python train.py --intermediate_size=2048 --norm_place="pre" --positions="rope" --rope_theta=500000.0 --qk_norm=false --bias="none" --init="trunc" --init_std_up=0.0158 --beta1=0.9 --max_grad_norm=1.0 --doc_mask=false
Each number is 128 + 24 x the weight over its row's rms, rounded and kept within 0 to 255. Layers, rows and columns count from 0. Numbers have three digits each. The size before them is the row's rms in percent of the matrix's.

# layer 4 attention key, 384x512, rms 0.0722, rows 317-342, columns 128-255
071:164136140140119124124142135103132151128152095134102127113154125139127126213123172143127102165111154128070135162176167131103146133158087107133136166163155153074146132148133122142113160105150103136160152099096184121131153132098113133169158127063058161150148154146137095101084137151129119093128154100132151138099143139176146130143185136101126165175132096093095129151123119123105139141135
069:132120122105171164144141094142094128140092160133138107134157103112124145129173141101139147184148146141118141109117101139110111105103137166142185111126120151134162117120123130157120123112140124131112133117144084120109061109098136117143105121179096120102133103161129103097117133113121139116137131165138150132119118153088147129110142158135166155156132140135120164156141089103086142129120
070:086150106100144123093105145085162095131192102087144090049155148131113135141143104135126135137115143136164121107173110109165132112115175082128113147149086133084153084149142127128166109138127130129145154132107094118136099118160133123133110126127154080132113118193133128121132144118130103112147128138120130100121089092129151163189148151107092141116126125151150090110156150113117140136099
072:102134160166171118129124088114123184140169148139111119096142115182164095095129108143101097142098162124135160133086118098137116091146133149149110123140149111136124139099141165127171109138169174162136148127124109137110135113150102117112145110130092115101147152117142102135133151096101143129133127166119138124110140120140145137101150125078115140123103090172135128135144087107166121167090
074:130119112130115107119124156115164127121102125243130120188123148155122149112128147139114146123164104101154136114126128120135108092135130105133098149129118123111170096090132104185123140095166101129150146145101130096133139093158110113129138090130188106149120148122119144169104138149170154121130167105114139118157158140152139159147115146154161176132106126161139153158131145131149153125100
068:099106146101112099144161122068140097159170131131124135134107138102144140199161117110125108121075142128116154175151140154105146142116133162119069128115103127133149133156159132126096120132146104128126112104101151136125110123116101150118166171114149107121128155105145145101134160129133107138077109106158190174101127098125106124105133140126124165090140183146131094153079138111131123157144
070:124082150105111147186128130122144125144128138129121107113130152126110175119145092159145175087166103112132159093128114099105105098118134169125152153144148168113152141156077074158154119155100133135134136139154095158118132081113121196111126103129090143137105116134096124149144131144128154098141095131122124113125115184150133116152141171212159170158149124123098140102084128104136123139137
073:117086134141133137161175128139154112125105127106184112143099158152131082141150115115114113170163115118140101154126102155135134108142174139146149130184112106132164110107130098135042142170171115119098125136145162128116131127096159142125094140155130124129114152131111127114146144129131122110106086125161159114131136165099133112110148114123093157117135115130184163104125126097077138139153
067:114128170127101185166106169127135100157157121168115129139142171134128121179164110110129159174122144076126110166159109151118114092134139116117098124129081136160137096115171129117134163131144123153124127136108126148127109107133181127131160155082136170136102149137107120143168159139115102072114168119121127147117119115105097134118101140081099116099101110138128120171144108105150130129121
067:128130141131143161149126157091122093149126113114123136114180154152163162108091153161097141125146108151143119114109114165141160106147117121152122129082068160139150163113156164169134171129187127147148126159124141111108086121122099132131156130146143145132099091131143109085113119103128132126156109107091158106141140120102112163128138114130127103124154172153156143133080126153112103150057
074:089170123131161134137133102108129114093052181143166099186072179106087123131113101106150116116116134103106136159139155111137138141135148137075136094104148141155127102121092120101166134086114103133142104141173144140159109092152122109091160160123179117113143152110148124160107109130146132099134111107148101071164120112118129143158153134124092142115150136135130098105141108106160118104137
070:092162125142089120106121125133104140125132113117132095160114171123152119130096130148096148167124104099142121132121104131129128175097137117166148150132144122136126108141145121106138110153109118162111127130155132120087093120134139158104123138116128093117144106158158147157145102161098113118128141156100133104104154163089121093135132153184095136104135129136133161085122128088120107082144
071:115114119163106161146150132113124124128143142117102144135105079164130137160126116145135148142109159154156145136147124128102081112128140127107112125118131107133151135144099124124145094118139192081086108156166084153168082129110133117095129123120127113107127136144125151160116096126105133148132132151112097123107118153154170096095116142123135119139130150117116119148157119145123129110147
070:085147108140141119167094138134106099070142131100125155115114129174071109091080118164147130120157116134143141149160112164139178130160172144145167095071154091108136148126095144142180161171155144117143175126109090081113131122114142155178159132140123111113115151130132084141153073136095091119071123120115142137094128123102155111127101090123176159101128113085124139141135121115133119079148
069:128091174192092113172137109152122075136142131130120101120148184147115114163130124106078155119154114156143082169111117140106136120125113129121150098145158139149115111146164119176116151164131144131095130140103131111119124115124111143094094087147103103162138126123133126136149135154153150132126112108178163121150123103103103112106135129139102104153114118141139144104142115159153119127124
070:122103120113124156100110079124162128150145150082106147126137112162106143130153121117113162113166135162155110144111135126129108129123141141062108115123134102111107111120129184152125136131152130105121124087148137113140128132126137105114147150151134136082155119146110129120117123092149107111097091134130087080174125143132153154081148097117156138138168136122132153126164148090127142096123
075:146160129103144133125122128129086099130151149154121062097080090165128152113190125134112122119144122093144144127127115131152159117122138117111112114129133155134123131103084144153151141113133120149129119120111118101111091123148111118162109148141086155202105084129128134168129167122165118130128141169079093084156138130159095120117109149105108123114128170125160121085102142122102096160115
075:178123145139179131057125107120111171131134098151124112090119148116105107118106129152145156102136129168112138134110126153124124110104095131075091086097162140110147130146104162076120155149115113165144126103146126169152120146117126121091143142075115118158122141141072141138132111134113106121125155175162059116121151152139122175141121164090077134148146123115116062151114127163155170124109
069:109146093126107156126125130118128106121131165094141137094115165190116105131113122099114091116152111134072119152137141091206171153109147121126163133144104197109164154126080119061141101091122088099138149163163097133126093101079154176169113118104131105139155095146110136108135116152114145124148158121101148114148119161128134125114156103137102145118157107121125107140130099118083109173144
078:117101150098162118144153086100101172119121136156072104111160130126169126137129124136119106139125128140124102130124101094104148104150124129115129093150067115142140118131142147190138146073131145117121120137113130133064167114106130133174090159106148098120139115102140114095125119141119154128140154137130103116152129191117134115120129126176150132146116117133133103113136127126135147159077
074:135100115118131067113144146144115138148115098112121117107091151119112109146155114135071132138132119133084116104145164058088137102125095115119114095160154089114138145130129099169146150140152092185134119097161098150103123126136115122113133127140110118116099093156145177121102131122116112160171097175140145114149153135131082140119151100096118129148107182142090182083132147112162104078144
074:086125072117143164081115144126161140115105153081135164120146091104121115146142142101102120158128128130148136139158145143106106139152127075114173110111129110180138105110095103123113139141138144122162145070156104113137130125139131089118089146078167103160107072130088105113145116091079129134125146131162171172174123151150171149135146141152114164106125158096108118167084160124121122116113
069:114123106142127159144125146118098139139141130130182156111144160120127114142152114109097161124085147140105151100101122141100140121190138115116154145164128116166114122143147112071124167135086162084173138127147140129168110134096138157104121125134081108102122130107118127079119151133102156134126149149114140111104148136091106150106090100172121109114091157167137140122140155103158139127118
073:120107106129146128146107144107135126116151157108103157118122162134120110104134178093098112150140102122110098105142125148118145145163122146120147142176120102086137132128123137121113085132068162132159140099133192102126145185106119131126130122109155139136116138123212107163138139111125110151132115149093164122139090143106124177116153137146108111141109147106135101171122129123103139134092
069:146110135120103155131150095118129130093110114134127101169135105117128140154142143142143106119139122128146144111125148140169170095163171116127108136136159158140164109087132111146115108105121161126163128165163129070170126145108114176141136122122128157111152110096133133134086127141119141098111080159114128106113124169090113127078147038127146117154143104144171130186115138101122131150176
071:120133132106113160158120161094094145120141132151133150096111141162110147104097121121140137172146152057187169120158141108143138093111145122110074133147103131111154148125108140140101100152137118111122145101164106121149080112108129084112141119150089126129136134123117173119121139130154144114094141141115142141107140096138154137139126106102107164150135140130126092127091132152156120100113
# layer 4 attention query, 384x512, rms 0.0682, rows 318-342, columns 128-255
077:150111145120095097104153132126128108129131129126155115140097160132174122132097075117151117100139146113166131101141121106145128144108175110161072148130162138136130161180130120083135146126135151119136098125167130129143163168132153104118101118097103123115145158113094148106121101169111121139152141109155104141129149091145134135143119092155122133117109089106119087094140133151149141083153
074:178113098165157110185137128126127106168115153229136168155089141124080101151118105115132143157139196126096192161138112113115150112142121178103114105137137096143137151150130115115081107086150106146118098160105099133132135110151132130135124123135059183150157167140133141143154148097145109152124121132141112131143167132093134097114098116128124157113140152110098114136171152144170112129132
072:136127123142162134133175135130150130104103153141106093129068150110118166115157161144133143131158099102131099112119171131148133128133115139129130130148108158140104128097146105114109151114098114097118117149123132171127086133129148094088090127107133141114159098191114159157156173110118162176111145130198120142103112117176147145119152133148143163118096115100128171140093132151103150153142
073:105159129127115134160171120109113108142119154092112146098152087168113093133126108131117090157125182133128145142123078127148135147116146144128147108128094141131105138139119195106147101135102145137160136116135163121127119134095128149131118141110155116137114100108137156127134119124123105125101096118143169129159073119124142101137113087112094110085130127123136107130136104084106115110136
073:121138155113136113126131093154118170125133141159126127115118147113139112093105112139110184101134119134127143117145150113143144107142094111095132105134143102090110112138089159166099141096170165104126182152121099129178101123139160161102118123131098110120070122114133112148177047115160088148166130133118126131191092170130134145145132128140096108143113154135100095111151120132119097130111
077:187181126169158158161140148143117131119122148101158116171127135122157052109117107148075089136140130141167132132148132160090124095140171085120104133121104140131109127110142127150115146142127163106156189152130148143130107111132134082167165155124147125116110140088155185140084145127126089139137125148156170129101157164182122104091119096156120134127144109104148155139133110140142131150093
077:140160151147138158089132107056122129129152118141136161099127093068167126105147103114109128121122134136105152122122120126092118098116070095147108101116117129147149129127118094165151134117086140112139129142150095128150137135169084132102092146115127148118157117122157139173098094113126107106132141085136121110128115124156173167164109116126076131134152135152157122143143106076140132122092
072:180118119130125108094105092095155119108090123089139150115053148097094177083168123165146113120123151119126108157145118136152112122170143179118162132129135148095132134110140108125110140138132106165171157135115134105122122085125137148146094109160123148124130150161157121122135132118163179119137081109117120136152116157104135107147159102141123147106140096107137097096123114125125130120155
075:081152123133142086143109094131123132132121125161124120155106162127143103163155143137140096116131122143116136126102105113134152152105082114071134136158156093117125145149094125142097113146113182107097107136143173127147154123142140147101113123151154149130112139089128177150145085148150113184125091181146098146131097145117085133085143102141150142134106118122128161106122156098129145111155
078:150172109090091139113090160157100128165178114112152162159127055134099157104154134160102123156097165089164125108149086118085134111121087117096112168132134122142156101161148148127124085108173121152157145171092126131135115147110111105132116131119136160108132140138067104095142109147121126092109153119141112160118124135116133129164166101160105113139134133107123154137139125165120109105113
077:159114150146148101133140153091130127102121131137113075103141136142121107115114116115139134116127165135110134122115154127149126163139094131127127101142114177153120111098089114144105156125154124122171098130131119114128144144138142125120126128112137138155137113162115093127118144117174087126120142151150167150113128132138145112150130088128151084124154103129126108143119090157132147126117
077:143099130113145126125122173108151167101146170111163133121110105174143103083087146157107091074135115088119128074119126100104167116130093136144147082112127135130114120107105132135110115158090096141118141101162102122093131131128136147121129144123133135159120109124139127133125164144173171166137097120114120140096124132115116111152107153172118115127146168159133147107135110132160153122100
073:109128108120108123092138118116169123166086107181129101107145166162164113145132103134116083111106125114107105138112150103138147163128104135085098145140134121159113146114101143141116121102136123146112072168113120107189123162136142092144110128131142169135127116098131146112125156126082119164125109166156092130194149116124126152140117151096116137126152145161149129127143111138159146156138
077:108127085102153081143099110118135153131137151143127114156138120134120125122100129149121098109105116166111163099150113129124119116154117125139146093127121113120149114149101146157105139100152165155137083126133113090141120140131132120143140157138104112122121125100143132150134105070111066068118159077126124160093155139118129091137111095136154146080140137081116163159119114129111170123123
072:099139119145147129172147123091147113165132148144123094102127138120140115197095137095138129126137123123139129124091151102121136155111094123157106163149126154164101116073130093106145103121125085186147125105131140141137105123165090131102180077124169081140124120097176119128165117132142161134133120103118121132101088121100119125169165136127133118113127162144126119128096144144150113112170
076:144148145153156116119129107135158151106147149126129169124171114124123124137094157095154130105111104129139126130092132097139124124134118114136125166127150120119131098154151133098081149160128140125132151183092151142137128165119134111123089126173159109111135156108115195168161115120118083112122098074149118127162103143167126173149142131176108128128154133099133118124130136091125157154097
075:113125135138120138153175116101135130115086146105133119108120128165103158162148110121087114122164087089165131143145116142120150123105119117113133140143155079148101138098119128154143134142111116106079143149134112127120132096139141119136160097095141150132103128165126163120144141158116093151145141103080159137116109126121127074099145127121133150128123124097109134113143127145083106100164
076:112125154128082106124158124135142117124127096153125137139079133114144137126146116151133125149075158135121130138112114149129147122174119113129138167133143135109125107111148115111110150154128170135114148150067140089149140156175124129139114187156081157147131142108115135107164101113118137128132118118099133135130159132139157165133082147073150105115095129128122148066123158128145093136123
081:146138161152138132103125153147147073123115111140190108126165109128148198133139091127128133134094109098123151164081045086120132172102147134122120143112141159098099130100105140122142155151166149111140134086107135106143079160115144151093133137128124112107141121121124160132100161115140142130129136126154146101082147167121135137124150131114131136153108134146152155146105156133097125135112
073:092179118129168145154154128115094145087118123144152153107145130123141107126112128145105076129093043143119179090131136134152108088133152111133097097113160169095100099119117108131158146121118126133096107123136095119122119142131129157120094127142121136117115183134126102124095159144113171162116108096139107147074097158154118127149139149134133145131153098113158115135078114110131150117093
077:139121161127123101132138132124119101107135123134147104096117114138152165120130139102120111141125128126132146107105118133172135110098124149150149175112145083127115114160142123183151115115133115101125112116161147100141130138150143160152133084124163139104127107122161128129090147155125076160164116106130146150105134142084065131111106132134080069129173101117117158122097160102126136102121
075:154110142098186133110119151088120125151143122147142135098121143103108091118082104140145127131115145145138165099123110090132126141114131126134171111169139156102136125121140131150140125139165123136122130088093115137126175136171114129151070165134103115131130129187107182121121149134109152140102186119169177140130113157135100156125124105109144097190130142095122155134110149177073088095155
073:142143112104133117112148194144134203190131082107102123147111117113095119108130116092095107115097137140147103174167153142125122083133138104090159115121111146114133152130094134133100136122122087136110143140110098131141147107105123125104101125112108115150098115076125101161113138170135173145097172107094142122120133120165076084122124135132113114125130136103117149109104151121116096138132
075:106153140146158103119136148127130128117100096131106131101130104132127127120138101142133109140142159147138176130129139097113098113117092139112128173117095156133097156140111104148147188151142092088127092092152087111093132168141102123134146113166120095125105118137095185150167117164097118156134141153167162141091138109149110138103129154081112117139108102126099168072157095147135092127134
073:141163108130150121138146129142109126146107137141146128089126091148138134103156116134122125172117094156095105148151131113162160095120137138126160137115145158129164180094117130096151127156126117104124149133098120126114148139158135147131127187169109151130147144091161076168127161130094094197132145159163138170172130136124112113113126116122126139125171114109118099151142125098105159161101